config.toml
num_hidden_layers = 9
hidden_size = 1024
num_attention_heads = 16
num_key_value_heads = 8
head_dim = 64
intermediate_size = 4096
vocab_size = 24668
hidden_act = "squared_relu"
norm = "rmsnorm"
norm_place = "pre"
norm_eps = 1e-06
positions = "rope"
rope_theta = 1020.0
rope_fraction = 0.5
qk_norm = true
attn_scale = 0.172
bias = "none"
tie_word_embeddings = true
parallel_block = false
extras = ["some layers without positions", "some layers without attention", "local attention windows", "gated attention", "capped logits"]
init = "normal"
init_std_qkv = 0.0172
init_std_o = 0.0
init_std_up = 0.0172
init_std_down = 0.0
optimizer = "muon"
learning_rate = 0.00106
beta1 = 0.95
weight_decay = 0.14
lr_head = 0.00378
warmup_steps = 0
schedule = "wsd"
decay_fraction = 0.938
decay_shape = "linear"
final_lr_fraction = 0.1
batch_tokens = [32768, 65536, 98304]
max_seq_len = 2048
doc_mask = true
train_tokens = 1008000000
max_steps = 15382
dataset = "wikipedia_en"
Each number is 128 + 32 x the weight over the matrix's rms, rounded and kept within 0 to 255. Layers, rows and columns count from 0. Numbers have three digits each.

# layer 2 MLP down, 1024x4096, rms 0.0685, rows 0-213, columns 2880-2943
122166150093125113003119085069128163108082115110076129175111124167199115102124097087160150102134082117127142206151164162137101085101139127152123168158099130076119145094142131164116087123144136
120191141129129141171045104143123120062089154121093077119143067119121120114125146125114114067084100245153126188123030084136085171153142126202118087162135074105132154091114131180132080191105129
125078122140130121126121100115127103176097127132097099188143143111161166120148118105099104086152052053124098176148194098136126057104063129095112099043097105150154137090102124161118129098135173
132094143178130071152097096125124168150092103087247141123104152134109200137168112119124133136133108132079183144148190085123122103138135127113141097172095116137144170113126141067164117005118095
135194133081131160207120136129124138130157094120088119116152100076105127125163086123143081148133104177200085126181100064184112119070110128102160118130153126177124148147130129092134195144227110
130114102111125103156110167130124140120151125135134130161098149152140117115128146122135122111081154083136121096115177069100120128130108125158102111145137088119094103149131129159152112092079182
123117127093128151174113142097128136105109112127202135117144183076149156119097097124109086144086169096143174157109205096112127072139140131087154206123106116144134119162140128187146136137076121
144114104124124132111153091161127160076070110015119108148121070168140179116143075123173146126115105127145095109085135136133132165080139130079115127116136193098114101168141124126099133119105194
127114163129122049128132117135127165110034103142134099106164150190122184090103150093109087103148039191101149184126123138127113170159125128083104164166052109129187134172148118124140167105120144
127122104115128081084100123114128130150137134103188112131144130143086092181147110128191126042134109065086104094095182112194125132105127131088146124107116135178106123157147128172155112089085074
133118125128130158178185085126130142156110143150188126149162131091177084101148088128095182101098170152093141118085093098091110114109101131123138122078142172150191151132143123164158123144108171
129112139190129090076177154174128147111136137198109193167122072149135090141118165131081091147141097133079116078132069134185122091128085127045174077147138148129130137067138131112153131164168085
117139179194137169139174160162130129099149131112187135092088142136115142169168098080134145240129095137120081118157126174147137146172156130111145070119100169061089163051118120124120062141098148
122093121137131144152101104143131103098108108086188094156121130156137149155062115150102153118081180135128188147102171121095101093098083129107123106129119198113102148140126130110117094162151101
127172153160125145124096092081128118147036114150093204144111176193099058111121083092092089152143107132131118125143096188076089091121142128157158125075152134099124154093124123116137150185123141
126126178130133125140092105128126136133106125112150150150109088172101103082162128074097140180154126133118114047087190128055167150167100128068179165141112146095094117186134129130088162112089141
131136128121129159008094115133128128105115165103072056154177137102150140088142128086123123119134079150122135080113159161154187104110143129123160134093177173161141137155156128144120133151135112
130131160121128136110123168164129168130080115163074113161110099095135144129083147157136098104091182121126116063163141126117087142163082125158140098170119097110108139133142130105111115166247148
121165160132129093108102209093127104135143113131132138123113139129153099131076167113141162083133074135139136152125181109201169087133149128078130120154155088198109128171115124093121193129148087
137153133159130106245169132109125140126165122169150089102117135122175125156113160126127174125126142130140133154143123137211135121134103128094093093169129105075100119132140138173144188165119110
127125090114128115068119178160125112164095083140151135175159109154146104145139116096140117165159168123117116148135060153099143113100102125080111121051140129128088101166125130120126100098110085
142157193173126126130216119156129113068160128179171107157159187129137141131167175158137077110163083134161147112111115121062152105071114135131177071101151059158109110130144112105124155101087091
127141176126130145133111170122131135126172116079140083140122138149107121121113095121091098113117124139172159164130118137096129167125087128108132116190120141153135164097127124085103255212132137
122084144167128107040145164131136167135125101116098148161095135130065078095108128128124119102132116225124096162118159158106132063074090129157130110110154128172121116097124125151129160120183201
129171099130125063159136146077128122124146096068162218192150103167131105152122122121085060119161118165110104135118137118083128156123148123113133136071149093149035091116143127168131132168105175
135103194084130189089146131132129168164181102157120115100130162104166124141113122101132124203128172073132127220108151142106116133116113129142125128194124178139111108121133126102128122121110105
126165088107126111104175073169125111141150127129171203195127088159106119079115104136162072165136080097125135198141102133186106081070072122157162080114073145111126148144107121134126119125103179
134110106102124087091131123105125138076116140056136135166140057150121164145121085131150138194153153160069142086167206052117137118114154125136099091219121099057098114117127141115117157058129110
118142083134130169101083136158134158154192055078077152144150139091143160142135064154162128113113194101051092111081133072104126133082137126122089094160101157138141079123155134176135177116103121
137120142133129103169117118108128127137064104044126139116104101159110146108094085091136127068193128161069132096149080137032135075121125131147134153139112124103103148156128128143116078145178174
131143114084127104131135123136125117111076086186116142135094167087113106114122150050171112113123157171137119175141117098131119150053191120119120166189171074108059128181164124130139066059158137
134060132140128122042135141182126093127101135166113151180098117121149134088154095154106107129109092176148148038124163122073110110203163126114161139106097130106140096164134128113126151165100126
132110100152132069162000119124127144144149125139139110088116115051132032108152116100048098146180084102130146054093095172201129154173182130104128240197153167133083127111137128140119184148144097
140138183124132126153119128140127130116067128145132167111114118188178097126103151145055053127098132129088137162143074172177124124114140126172132092166051087129092102154139134134136172128148088
138108070091130127105101132152118121122090158125143073122097182144138107149163127090152065121126041122117139215134143172106104122123114123128074113127090115123118096139150138184079090139171134
127133113118133124149104172131130143123113117184136103151125114097094129160119118109130171130119105157136130110114143103152119116117083129185102184169064143088153159133123131080123097090136133
126111100068133131139139093142127088131111135123091127130071051202124101192100139145136131059144099105123130148116137195147161084150149127140095167156089123096075142101143129084113112137185140
132086064136121163117159187101125156113171141166128162033063142161100151106137153104180083166143111134101123039097139098098115066175070123075165115100087070195160166158154130096099108145109152
128185129151126113169160135090129178136106147110174062111101158137143138125103097162083116183133177158160101106127172155107149135159050128139104103047127138170151124135181120126127157116082225
125072077161128131113160144102128093120100125187120123138173125107106127123121069200163115167122173190105130224122124158107064113133127132081186070178110127089098117085155132078126180115108087
131095112122126123195134113148130162149134123136129105115072109108082144155102105109125144104080132143064137055138128131149112092069189134095158109166140112201122151165107129159122106184200129
123118141169130150115195118136134140152151153104187170145054101120154159119149144182161119138073088099149201176102066097160103162089108133181119163091116083159134138094121128091118073081129158
125153123120123080146194143131127141141078130130125141072119077096110080175088096064188068143135153191081164079113073135159143120107113128069135106099111108140144114189135128151119147137196199
130113092131127155128132176125131158150113129163119181104155134166141192137137147153194158117100083100204122028113255113144129131094162131153144140149091132156094158068126130138135136137075157
128149119126132111140115169094129128095142112126096111087176066119086103101112119097117115167143115162130149089077135083103162115110179129168139081109123112112095144076107120138118145098084184
135109158155128101167127118155130169136137089156111037141202180176125107121145100151201125076141153103098161119108195086006129150075183132183090136102133154094112143134143127091134149127138135
128076174139132085065164114114126124109116112066126116141079120063168130114096136122182137130119145013191085149119119114189078166118152125167111118155169132203119066091151133114120102126100066
126096119122125128014164125193131138151114128198093115183132096136117076126143129118057127072112065147126127062135114085120169138105153132147134140099144121098117126090136121100129122125122100
122101180121127156129117159125141132148072150130143068150110179149111148121170148133091114125110107074191122110108083111169110089126091128195148042135187084159084157214125137123151064146141142
142133142134130100146112206173127082162093138147164170176067073129144118172160182172160152183093104074165138124102137159088114128120141128032134145110138117108091169195123134132139120110077108
130169199142125099109025036121126107123000135113110098152099147152072115133109144138134146145126093218123106141149114105113096126217123126135123199117093119098146160157150127132104068115134120
142097178090131071100146177170129169134110178081147144090090104073190186076122132093121117153091110079148089134132013156079155080096186125164095121175148160174087103132128127152126104083216100
122143119148123156082116134112128066086118142168144176079104145128117142107133135161130139103146161078146134152113162122152071110162126123066091114172176114098172150161125117119116070095095106
115101118166123121120111139149130087095142148097166157183124176097127157130131079091123107137103186138199142090100079094134192127158099130140081131121182144162181073059139126162111080102090098
127122146129127189176154173141128112118077108116102105075125084150158144138117102113075145107146101102082233141120154147108159116109156130086166172063100148088130121189131126139126148183122148
128094096143125101133192089144122134123034153146201108118088142139059094133168171105116088193133114172118106113135143138124074141151136130208139166149053146165116121137153138094112108129199119
134098117086127101128147118109127069127171112088098091160067086132148164079068088142105128080142159150118152119126151133066069125175095130206152151103164118113145141039108122158141169117123126
121138153140129099106070107110129128166103101198108122114127105152141137095152148109144105150148105134150176154153134100122161117155064128195141118153166141102097133153147126135126101141118128
133133143125129163135142143123132095119229162078074170100124044107119112110146154111170159082137115096137107089147133116147135081153098126129089187135187088137139129040127121103150100155073151
137180127139126137148224127132128106161035143129131159164106235163085111137173131176105129143177164143080126092145136133107140074151101127112142154128163142120130145189110139148094148109186098
134150133110130186110081097167129169118080130109114159115158076141143138115255120163105124171129137166123128134146055183147115059101132125217122137129178107139128140091118125142166156082148138
129119138159130138097114071114125125095080151133148151191103108097094104206142081155136108092133148139123120051126093128132110087112108129097122138128128108157075109151104117166137126154115142
133054151095131094093120084150125111086186133077151133079091107126124133093113088175185171172149140190078183076108117076113154126108148127098151120207116081106123183121123138116112202122071139
141127113091129047148052139119130124123118115142115102193119106149116145141086097112120113128153130107128127058116158081119150164132081128117167060116135126131143126172153129111132118155151125
131249150114130183168133078111125113072137110053168152116074155146119126143131155171166148093139110186092145126116169087152086103142178128122145213191123113121142075088125119128119154139133175
139149136181129105132129181114129148120132145132173096066150094170100126113153188149108086147096107088140099164169102089080133167141125132068110143119146126107136155155147124162123167100139136
127099149174128145107093159142129047129080165160078121112094150067132150123094141136122107079136149106146115148146175099119117114087142124149104088122136149051156159105139134084131111166133134
130126079101130080162098144103127122115132163101118109050145163142133133152110137084138188134161182145185087182120202113114134184108098127133140089102134104195158103134141121118107153124092110
126155132161126047114162075132129077093099134117071133088099194171084130115099167136187113079126134110150090133120140109065145148156112130135156095050117122127151111161139129207124116174183088
130115053133134129123035138120129082167108168146072116114147140171129192144109090106201140200102081141110112255153067195132146161172122128076115114152132114102092155156115129082119115174101110
125132141120131178132092102143128144155181141173182111109142126169130145123135178099140185140138207082101126087099109129108098150183158127061117042155183143100138152164137132083156141124113082
127129147134128062177125142109126090120116149116093113132159134142152107121132071153142111130109141144112114208085111152167101117202090122174150145111094106133123138126163140114109123138118156
131094096131130097109123219162130145118167133180113210104082180109186088133084140156110088166139116055134130114124125094173104174107133131110152135139126101134122141129128125211118119135154124
129140096119133128016135160117129116123153092096085066165161184231155126116116126144149094139111084119112098120119121103145093118106140129211161136133145107148159129181121122128126062066211153
130187154135131079205130158164132088147124119124136167142145087113143163152125158111085127130144128188138081126162150103187110125157084129173088153167149103117080137109156120154131142099107175
121098082123125162130180190078127084119132116046092099157117136099112150127157147160106107133142107147104117120162116133183177134164190126123175049152093115106158151078119128117123073153123108
155149144098128128070093110132120096117122101063117152147100147068108098193125101140125129165128098106133147186138178129118129088167089123122129130151141118103125160127133119159128093122174170
126143194187127135158206143093131175134158108203116124060140117132066109134097088115152130145088142108138126061126098161082110139172120129216147110121206106151116121176151134120137124129165128
119201087171128130039169168106130085170148116119111064042070171097137129120107157127144158079084190103152106065139127117096120103192064130204107147000145111110162113189115134128169096079115158
135085169112128095084048185118122123123114113073090185115152190094136091132179143064146085140169096116128075128124058117138165118084133126047104153121120122052142083106166122143151245065162152
128064062116133142108149068120127176131126145064155152162160098186152121126104146164134131099117117155075163114150139168180108117067096129069082083092166092098164138121119131120120129123150163
117117114106126179248150152159128194107112100160100115158184134135116146076122117153100179142106077158142081154164144091188125119097153129182137118122102179168120123209128126126111087255084148
140051166150126196126125126120128105087167139151113136108136177174137088115096158106157147185115101147082119065128106187175110130164160128133178098179147099063167126110147136112150145024139134
136094166106134129172090205134126134082168118098141119094099126114109112127116072162216125122165087202100128174140039147129147099183198129129072052125172186152138140155087119130163074120141131
123134074085124098112185172155123173107129109118091111141105117114112143166163142077186181085153142040114098185118146102141141155129132127175137161121141123122105159105102137137143182151153171
136151168142127141181123093148126217121098095134145081141149102082177135146119118162154146174131141162154161060107154090142099102144136134095102195091193133113150183201135129154140117086101119
114155170101125141111096079089125104143114166075113050204174171108141202129136144098089229158138191152104080149122119130105095144142071126173120175172141088151069100158118127136159166130092170
135155126139123151078118104168131142136121152157173087123118121086125082117073156141133135092114079138105100119129255140146099182105121124131115141177133106089169127140121134168141098203141158
115056120096123153114162147118126188116094090126152109063105077131147128106129079153076112110136136155116109098134197095129092134132087126158153255140173101099143147132099136059147141162174143
127118117152126136173135154082126069129167138127113104116170136123104071150122169118104137078171091128173107175096123121133124143107092128147239147131094126123082176082148137118144117150214090
136135097074128124115150164061126138115095163151136136116101118160113109173161141136114169138146124080154089147093159128099119117174111122134139112140166157145200124144144129172121107210111103
139053124104127110208083130120128122119119100146131101105139079122155154122094188226183143088168126092116086212159116056122155167106130128078060107101136063061128130161125122086112146104089118
132140188066118146145099102113127193149141133131132093128136103082100162090102116077137111142171137133094187076144172171174188149084127127070119109164047141134094134132127125095115123148180134
129084151088131134082124082139125134127106125138162112158087105137118108141162076192114111093165164071190098111114176103136082086190141131127102173120180165127140096141124127208144164100147071
145097082087128127109074139159128175103085141168085153121157152166104085142144110104078156120119141168147126110105098119152099116166070129101148179146144137188083088152129123163169042169189137
124157121087132126179112177156126145125125132083040146056183143161097129149125092147095098188091075129122117201147144143148139145111095131176106122181097084150141101051121131184135115139111153
127139132149127127157099157136131155133163136096136078057157092182179150130101099091063113021126120231167162128082126157082150166104142130133108134164077121120172157128147129078107138088176120
123122131108128110035121163127125089075173150123207100123146160154149142141155145124075121121117128078098180146088168128084122147138124125132122142128118083137129149099107117149145108087026102
122109154134128125126110153111126166124158128119117099127138167205144113146117213085072108150137138159187080196127078124093084130104160131140124175082128142103179146152128118176159176121122129
117117129107129099213064108148122133188133105156089127146112092137101118158138127142190119117162110187091125095145000176174082115086179128181087132154122143137146124047140125137124105116089132
121162108086132140164040089156128070115159089154208167097107117169118075105165092129128087072174148139088141089120135200178092124134122125186110137132170179104115148142121121124135130102142151
125125102076130095110196134135126136178118177114116126123150161149142058135067111146181074125168195174062141152100165149189187148068085121191145153086074098157124126125131122135139086131135132
137097082125128095043090123111128108108099114086138142031098110123085113122107136077080150175206183191100127135098074159071085082122176130132125147125113080152199157109149125109167107145150196
120054069150127108162063121098124111136156086107101151093152219122146110125083145139125125133096175171115106129174157125074157133175096129130162155121060203099171172147128127168115105129084172
122138144100130179155128134090130133156120129192167107129172133149183089096135120139203063068102157039149100139090118176165114176092112129084116090164185124137189108105133116125120090106145088
134140071148125153108101136134123155125093140119163076018119115089098166097088142169195126147132102109111160120148116138115133069109114128143089137146129095102131138150122128120122123130184102
135114116092130094051156126123130181052076101186070205076136156055093181115141125132047128156086104157136138142150193084108190149135171130160189063105163133128091144142110138150129109143137143
139106176091128145091105155133124144138119086097058110091172079148123126137206115079116164095159128127166198181118173143133126137153146128121087158019065169129138094158145125116141138155105090
130119181136126101025128114112129125102116127134109137122140113143076165168100150153128142139149140150124137012115149179121131110175163125138097133188179100118139139123165132085138144112204157
125084120082131088170136122124132148117153125128109090134106163078067145099139153139109142088087182076125105099136178186154126082142044128085150128069195131153101126143111121159145078227177187
122113161162129148142091134114129170133105114147048171132093099125088106107091132183113167095121188119127097147127201129144077164160147128146143141087134120129154185182097130080111194128205126
120154172130129077207079077142126115122179154167160111093122134142161183151119135155138151153144050113128101129124090178186147151139161128090153143140096117178125111085123125091140123092134064
118108122140125143175021087126133129115147154087081156218093124144141167145111097081119120203123067001145122080137161171083136105126125126159143061102111153184106109110108120084131156133126036
122153164114132155108157151122132117122146137136136078180088177139080108112127185144136131151117164167131077094121105072152125149126115125071119054193113103115166128138141133190122084158176160
132078137121127134128108134145125113095168158110037087181108125116122103146082146093125113108124113069139130117102101182088150153170106132188091139096143139162131148146102130119125100178042121
132142082092128145174155093117127113134158140133135178141109131087107185119100185151181104163141141152118117027105188182109172127130117127124134087119161134088142115181131136002170092190118162
113151169100127156153197138141131165077134143164083164096101091126117125102126092162164097127138151134151183157132089155170102146152106127168097140131182149180170147109130134109111123053135178
121039139100131173138169158145126142081198134157160155049115121100164131124126179123187124145143108133114140092096215132145106224121156129150065143087148160144165085088145131115135111108162191
124103154171127164113120049079123132126218168120142181079114136142111183135099115096132144131144095115147136070108110128106087153174107127112144175108099068163107162083114125120123126195186126
133188146128127100146132131149128094182139130093128167132187136143140184121117073178132120144129118209139121125103086205145160124122180125183070178148090142099157118104105128098125105124020142
125165121134128131185114147101123082143174110122119121120158162093106128146139166063094096075175097149123162161109128067193147120118096126148087132127123106111131172147146135222129089151112122
137138112085131100167131128109128140154110113167122062108119159153179146123126115155085068204130074131155112125141162025130073140119175131160148215095201148131106118113145125090160108198087180
124123110113128143206132102141125187141152108135129172123164104219060147125172162122137165113134057168177120144135096106156127116120124127142165085110146209184160125123137127108125182122116068
115162113106129145218111071134128153131127144137200134097075086073148098134152113164150101115121160191132092068147183147159092149071113130183141152154125152164173129139160124101120088065141134
125115159125126074150218160141127128150127128144112145133093161132119175101169089110143138017151106070151186127151066070117153189103083125093159146120143105144084111139156122173122188145255145
128153156140126093152091151151128139121166117104102110069107230141094162116160118139151103161085145061187087149120114174139111091106082127091109129127115135120143159148145117066107094149136119
127093153075123141113112129104126125152137114116143073180141151091120161070082132196122163075121137139161081129184179130074165152168105129178125113086125156127105133168166141115084115128107120
121106133126126095206095128091135133085139115143138115154090156203129134130091148117177180095074152156122104118156139078164086081112093129155116153160144118099149146091092129112112109219095145
131107171130127151188122164131130088156085100129101126099137142123111167183166133088128147158186146151142164106179097118107117116081115131065152145097122105117152094090110128193149146037167108
132162113152129169092063155152127146124156135132120114086118060195089096110116131152148097106126105077121122096131097119156085131132110129132158157170089128225078118145121135185113106122169182
122163103132128163145083135109127181137080140110116198104200140123093121193120147207130112014113134108085127127097118107065147125137173132097181171103131092112141138140132134075134157000086185
128090136094130173180125128085128179111206113143107132170115128127095112131145122158107115094086156133170139119126097199136116113095075128132123089083109108113107134150172123161116158215092096
119081131176125132101146113113132156173141148151128083105163155064114100130160111163197164178160118164119105169128086117172142088115076124125140145145075126127157135162107127130130184108098150
120087116078124122132079138161127109134090126110151094093114117097106134141116152221110132093127115052129091086159113171099144145078158122152143120059187128084060122092117125145115161096185158
135181147150127114175101116105132111143118134170117090108150107146116170105116117126129162094133148096217128101112108098095132144143119132059121114122128182172184100144128121123148180194194143
118143074120130119149112128134135102144132141166107112166140150093112033118111142130188130155137146117105135098130156100201130201164180128117115120152170218129128111131130135196135080166056080
130067097139128150123119164127134132111105091162154054165097110128115118122111145106054144172132147162116134166111127164155097142154191129098140167131095130167078130208135137081141145136204091
136117097075131082089150167132128197142126116116094175124095071163156134114128136063148170186135099163179133102138103107173132149162108126174139184158104127149192118155150124149131137061120145
130121103144127109182137115148122109133187147138188116161155152114125200118145129151109146177124130108084116156141125119051150156071101127093116201122097152210141120110122124175147096073204113
120207105125128156089170057109124211122091186155121132180116117122083112138086163093125120174110127114120134101120105022123105085156194130115161128082097137101050134151140126136104133138086138
128104100117123126075128154157123123120110097171054115097153143187137084136167155175096170147141203084125148138163078090150151129134073125255131126150081094100121113124112133086159164201183175
130132105138134161131153080146131092084084134140135169110132190125170127086152110115184169144113057128124153148107162132100083147123129130144096050162135096080112100164137123145122157118175100
131124156185126120159186148099129129150136110153091165105149164158104096133124187170120158124159123156089108176094125141178155126140113127102150089093120125132095141098170129162120102099126099
144121113112130114179063181098130117130141117167157100146096098137125188097135136119093157147123078107185129085143126112106111120114104133151140093145178108131102102140154125097151185099078130
145150129101129154138159125122127151180144142157141101123157144177088135125119179149153166182099106150063194132146112122186105115064106131115089086145146131149115117122122135164154153122146122
124132119137124093197126087110131113085098141176109186099133107110157105134105115137112084120125076142165147111130167153188124120178147132076110102181122102082138125176132129108133148255085062
127147175172129070102142121172130100134141142117107144121100131185130116077139086053115168081133124135113129173143153109094145130070158127112096075141151104157145165115118132132103109136125137
121105118102130120077130108145129069135094156103255135120114153083136170099132104098154173147110112137096099153182107183150124143138144125189127184142107167141134085080123125174124158147138129
122098160099128105108144164147128075114122147102123089151060143132165127162111112137135101093141108084072117143125124111144141131131135125148073099150125115187115150124120129122131187066161094
130091110167129121122149084175128137163099103171194175156141104115079108139137139146129136152124095103095166156133062119102147149137145130079154074102152118147127133130163139208125110096072117
116155122093127117138152111165127134147147140173056147112088098185160095151107117150117132151175146125133173163160108092112116156126110132201138105143105114109107157137122133147121130034207189
118131152119130133115209096154129162138131054144077105103148124086165098126093074108201109142137107176097182045171034146104139160136165126078133149149122156114121128101139135141161029106008122
129154116138127071193117142164130115099086105159133143188122164090171153166150132059156109167105163173184129080114077120102154161054120127118124171135086152154136074067115128178121192092149035
121118102123126156122138091146131162122164167137182161108105122147113073133160105074170138145143121107075115077161108145127141114156128131109205182123091143156157143172145136082151104134152153
126143138136129186109169078162133129137044094129164111083152117150152111108105117145109146181112140061136099195101182131123091096139108133086132174151080247150137133105147126049122105160106129
127137128162126122182216105143128094129105097174108092119165161125086174164105170089140175102129185141129130058130045156113163128170118127209118085118153162164072134168106121162134184085068092
128117126160129124157176130139130206110117123144112137134134128104149094161127053151156166115156178163175165154110126177179115126093155128059129131182135138168087127156125136135127145156115091
129114132170128109147121080128128180087121130129064138132146148160160169130128151078126140156151073047160145118163165125097106139094180130197159097121107106138112146141118127172127174118136113
135090082075127136113091059091129091149190155085121116171144136192050116142097160053097177169121164124081134075143123167144118080162155127157122196061156130115156125111126112140146043072234153
126096128086132135142129138141129122121139170133152083078076059187126194106150168109131124194118103132112128074119041170105122152172139128168113152137132087109107102094116128153133116211166096
121163082101131136111128178127128145106105137094157073094143119110115145082179190112145141150129117190130150082128142121171131137093113127108126085160189125103082122149122136113114105195156186
141144088135129165121141098082127129158145148171113102193128165081131100129076122121115123145115133069085106189115123114168098091178115127080152104111154147136191091128129125140133111116152121
124163139112126161096177066101129178127127133130139167119140133083132084152148192153128077154155188156102124091108001106122150170173153129080083166143102127131153144176121127145130093051186150
142190189192129162075098098132129121085148109160124092156135093165103148166127090128132131129110177133082150135116119103156128162115054126166146081141109197121098105196135127155120135100203132
135129135135130147178100125095127114140167124087140108125170107068125183145140048118147108158103172091097105122096171111124127173157178125083100130132120083135166100038142124111090206099159108
124083084160132169071151131120126196138100185171126179053090157153111080125117121137098156156120106166130157128114132114146155123075110130070142091191097079156101102157102133183128202222209159
137135130132128148106132140138129087157143130137151119143150145067127110140147032100085124019126159120191122128152154047092122094104118126093093103134140124108134164146137111144122176069142108
132152133131128163099156176115128127209113142084186136201148119156133109133129066102068148147140085059146115046128104131171187151136179129143091185130093150132082121164128136099135128124166172
123138090096131116132101075146125124194108102188081111127109097196150111100120105132145128185128083102122062103123183139179129147122176134090120063095079126124131143180144122163136156042073093
138167191100127153154086066104130146175101127142136100124148083139131125104116161162179131077135117130161134102132101112138133117121186125137148167088112087128120180139133135109108202109146184
132139119147124150209105092143124156157132176145110107133145157026143074167172132120094101165093178047153162116129211195186110131116135127139125153129145141180163143143136132063133146165131103
124095098093129164160125130144129130162049099127130042127121128147115111114138164169087168124138141083108175154127143161179121161090155129161052095172094100193101120098136140097105179166147147
123141081149128112125035174164130095082114122154084118141176114150159105163124065147139130124126165155129115064139060133064166164128130128177163120171168143144121103103112119131141062141201167
112150112155128126119177117140125146100176132160178091094093147132121174093142125151124182046165090142166099170090162103147108132189146129138144124142087096088140103141114125109123144226090182
123108173087128164134119122124130128117102129164196104163110084156157160123186133145030195126121100181143137096155054119142135115028080124064161091163130092145120154201082129111158157147219149
115120166159129132127134116141120106110125145111108124157112114139100178164110120125180155120134115220085121131097024157171214179105099128177107070131152137098079142105121124122148122113113174
122131130132133115053121111110130069113136109115179122177130125115152111101133117089137155104128155158114106086116095128135128100141137131159135111126195119170086079128125132173128076105208055
118107161156128141163178160088127129086093152130118176081144178136175129154094243090115149175047106138116165064127143110110137103114156125083125141145197091161111147119127121164107096166133154
128204114152127129079142149109128100125129086026153135081107143135149083162210141129163153125124151112147151163121110080107179138096107131168097129096135122071115116136139124123132090169105105
130085090100127175177117113153129132149072145120147169148092114163105124096101122138150142106141092171127106087141148161106196088092149128129140055113111142121106100078156125101134092044097118
130156144153130162104164156154127137081108118111128171178134116085150113116122142166140111117159139080170165059100132141112084081142182128185146084131183170106148128155127120134152095051174098
119166154140127142172146133103137109083186109175064147154165090102147165110184071143126152098120117165124086198166115167159149130068151126113169081118141153113167119124126131176115093112087196
121145124132133165070187075146123142122127142122118155095147109155141102104148105048086161150113114068063173122101129120085098077149126123139122111193048181102143125114098126157115090166171163
124215148145127170163140201129132080120162143155097147115134109109117120116213181141124138077120073114141132115105166146111094135189115130175121124113096108126170133104140128149107150092164121
127082101143131131177126175083130119109148136033078077115147098112131149117130214130098147163165184067142152074137129121125149119177108125128134118130164051104084142134134131127146113147130106
124210158151130130184169069126136148170098126100173165156108154150146129152122117042195135142081157091102138112088124158152134087131147128173169092110118119056174134147139123098150117080098071
119149120108130098172149134103126138105122141160078120151071130067176119121104123128159133160121121076157097114106073164136091143113124129168111130150090082092188098151112129166128143172136161
117095072154129123210060183138128103098178123120178100106125154174115089081139158175110113122126092110105083148131195145139141193087133130126119162103074160047124140151129132129124181170174097
122152117147130139186210085093127107057122091121186154073092103072145106163147072172091100118112044093142150196086179110120102121123117125100121120069113151144072103129093127098137140145133152
121151109116123079116087058103131119170175130199109132143123218080114107143090146111059145103103141151130179165123068115115075136176068127170090094110090132157132152132142127090116185146200148
141154164114136100131178081110130112134136139165103206137121103070085124150144102159111107150152144110131123137112144106095152123140174131053112176091141152131158131133128125133105200089099103
127178147095127134090089133144130151166130138109130105077143139104127110134125123135173144128109126108108107128116155129111129164086080127113117123096124141149149114127141125102130165208134162
133108154155127179169145158202129117087095093103077161219133167105141145108102052125138140108107118148209145061123137172163127136112146132134107193185147140105129193092154128177148125130219046
134098069086122104111131089147126122114084133130150153185218193070140094139154141125092121152077115133110069062107101123246137129181133134255098101116149118152154122145123122149118124130042175
128121091121129147136092155119127133160111138154204096158148116150116103112126113143147113160060129130114113158211068137151142137170228131143133137108106106157135133122140123105136143098090153
114117129164129083116115131121122118138152120092067136098137162160142098184154135128067140146088151127095107172111083098097148172130128127056170162115117150105156122123119134138114198145146148
132113137080130097127080090106127140101092108039158189163091121140099099109135136114076104113151179136102191140155127131142159102142116129189117097128176045124163107103111127113115119065071091
121169128130132080204105129126126133158108046125141071078133122075094162107093115152087170141155156211134140105152165173106080121173101128128121087148100134100113158148130121122126161087083112
125163156108124105187085138164126105105053105124167127086110100127095092112168104236110058105127126107121185045108123113043141147111150131092169104110123211122165166106117133061111139039070155
122123141133127165090087160109131188128131124101138144094219178082179104180102109107088110139129102123177102118121133092142121075102169124140108107127084106188105173114128129121125128074169170
133120084142128104034113076125129079128141127141151123169117095177142114131110177131132176149122195111122176129152183099123186120086177133136104141201171113080126158181138131138176077124103081
141157120090129120060159118108131146154126136092122168145127124053120147167130152058154108109089081051146106182129040126183138111116149126185111106115088119182164078158142121133129115124188129
127152096152134143083125147113128138111178137091116158091114127127117106098149126101089129117107144190116149136109089174164174089165176129171074109080106085131113139108090119145109091149082243
125141126125124104129175149136128125093128113116174096122142200028074108110108168132083119132095128136152132195125128094150149123141170131106171139101101101130149137061143132150131156120132133
122171129169123138053110136115131136119082089155043106168112125128128149140069127109106084147136209182150079184139178135117124154137102128134178140062107122138056119138126128110138176106146170
122140164104128132140107125089125086122178104122178199200135176124118136119200086128119186115158168138161137083070139142126138118140139132199143106171072142050157139106145126127143155171120220
131153141127130153102151154118125070100151132158174214120095126140156132163108170119134111140164151086115131157125140109137143185158110127152153213143125144117144123118124137147127127100171104
141082099128130155093132187157129179152171129096082089125116136086159084152120138132045115116123105116156117150126148144111084140124144129182133161131078141109114133126121122133152120137136112
114096138153124150172144144124124078093094112101137158140144110154159155144085139144189135142106114093156142239117128104203125165100118130137126085144225148156097104155141132125128144155104139
129154127120128169198098088116135110115090102160071116123161173121167125125188146147080097169127163137087117084128108049127161124078151133155129155162163132146082126101136127123151118093124157
134155134109126154162144129155130117086126100169081100077120119160087164096126118089127076110106150182171155148127096168081199131124120128150147196168129128177180098170127131072137119139232186
121092078138126101099164150123130084104114083135054155116159139152137128137141159158114122101160135105083119085083113114123116104168141128153189146070191145058051126075137138117166150136129154
114127125172128081131105073109131123135108128179129136103123156133174177129137146142085148085113110094123108047145034084115133076090098129069148141099097112140083098092146116106106104152098130
140126184094126077038062171173130145111120147122068135108117148122110091185170157113069079194105127093142129184096053136142122127115126126077107136117170158139108143178124117144140177249214161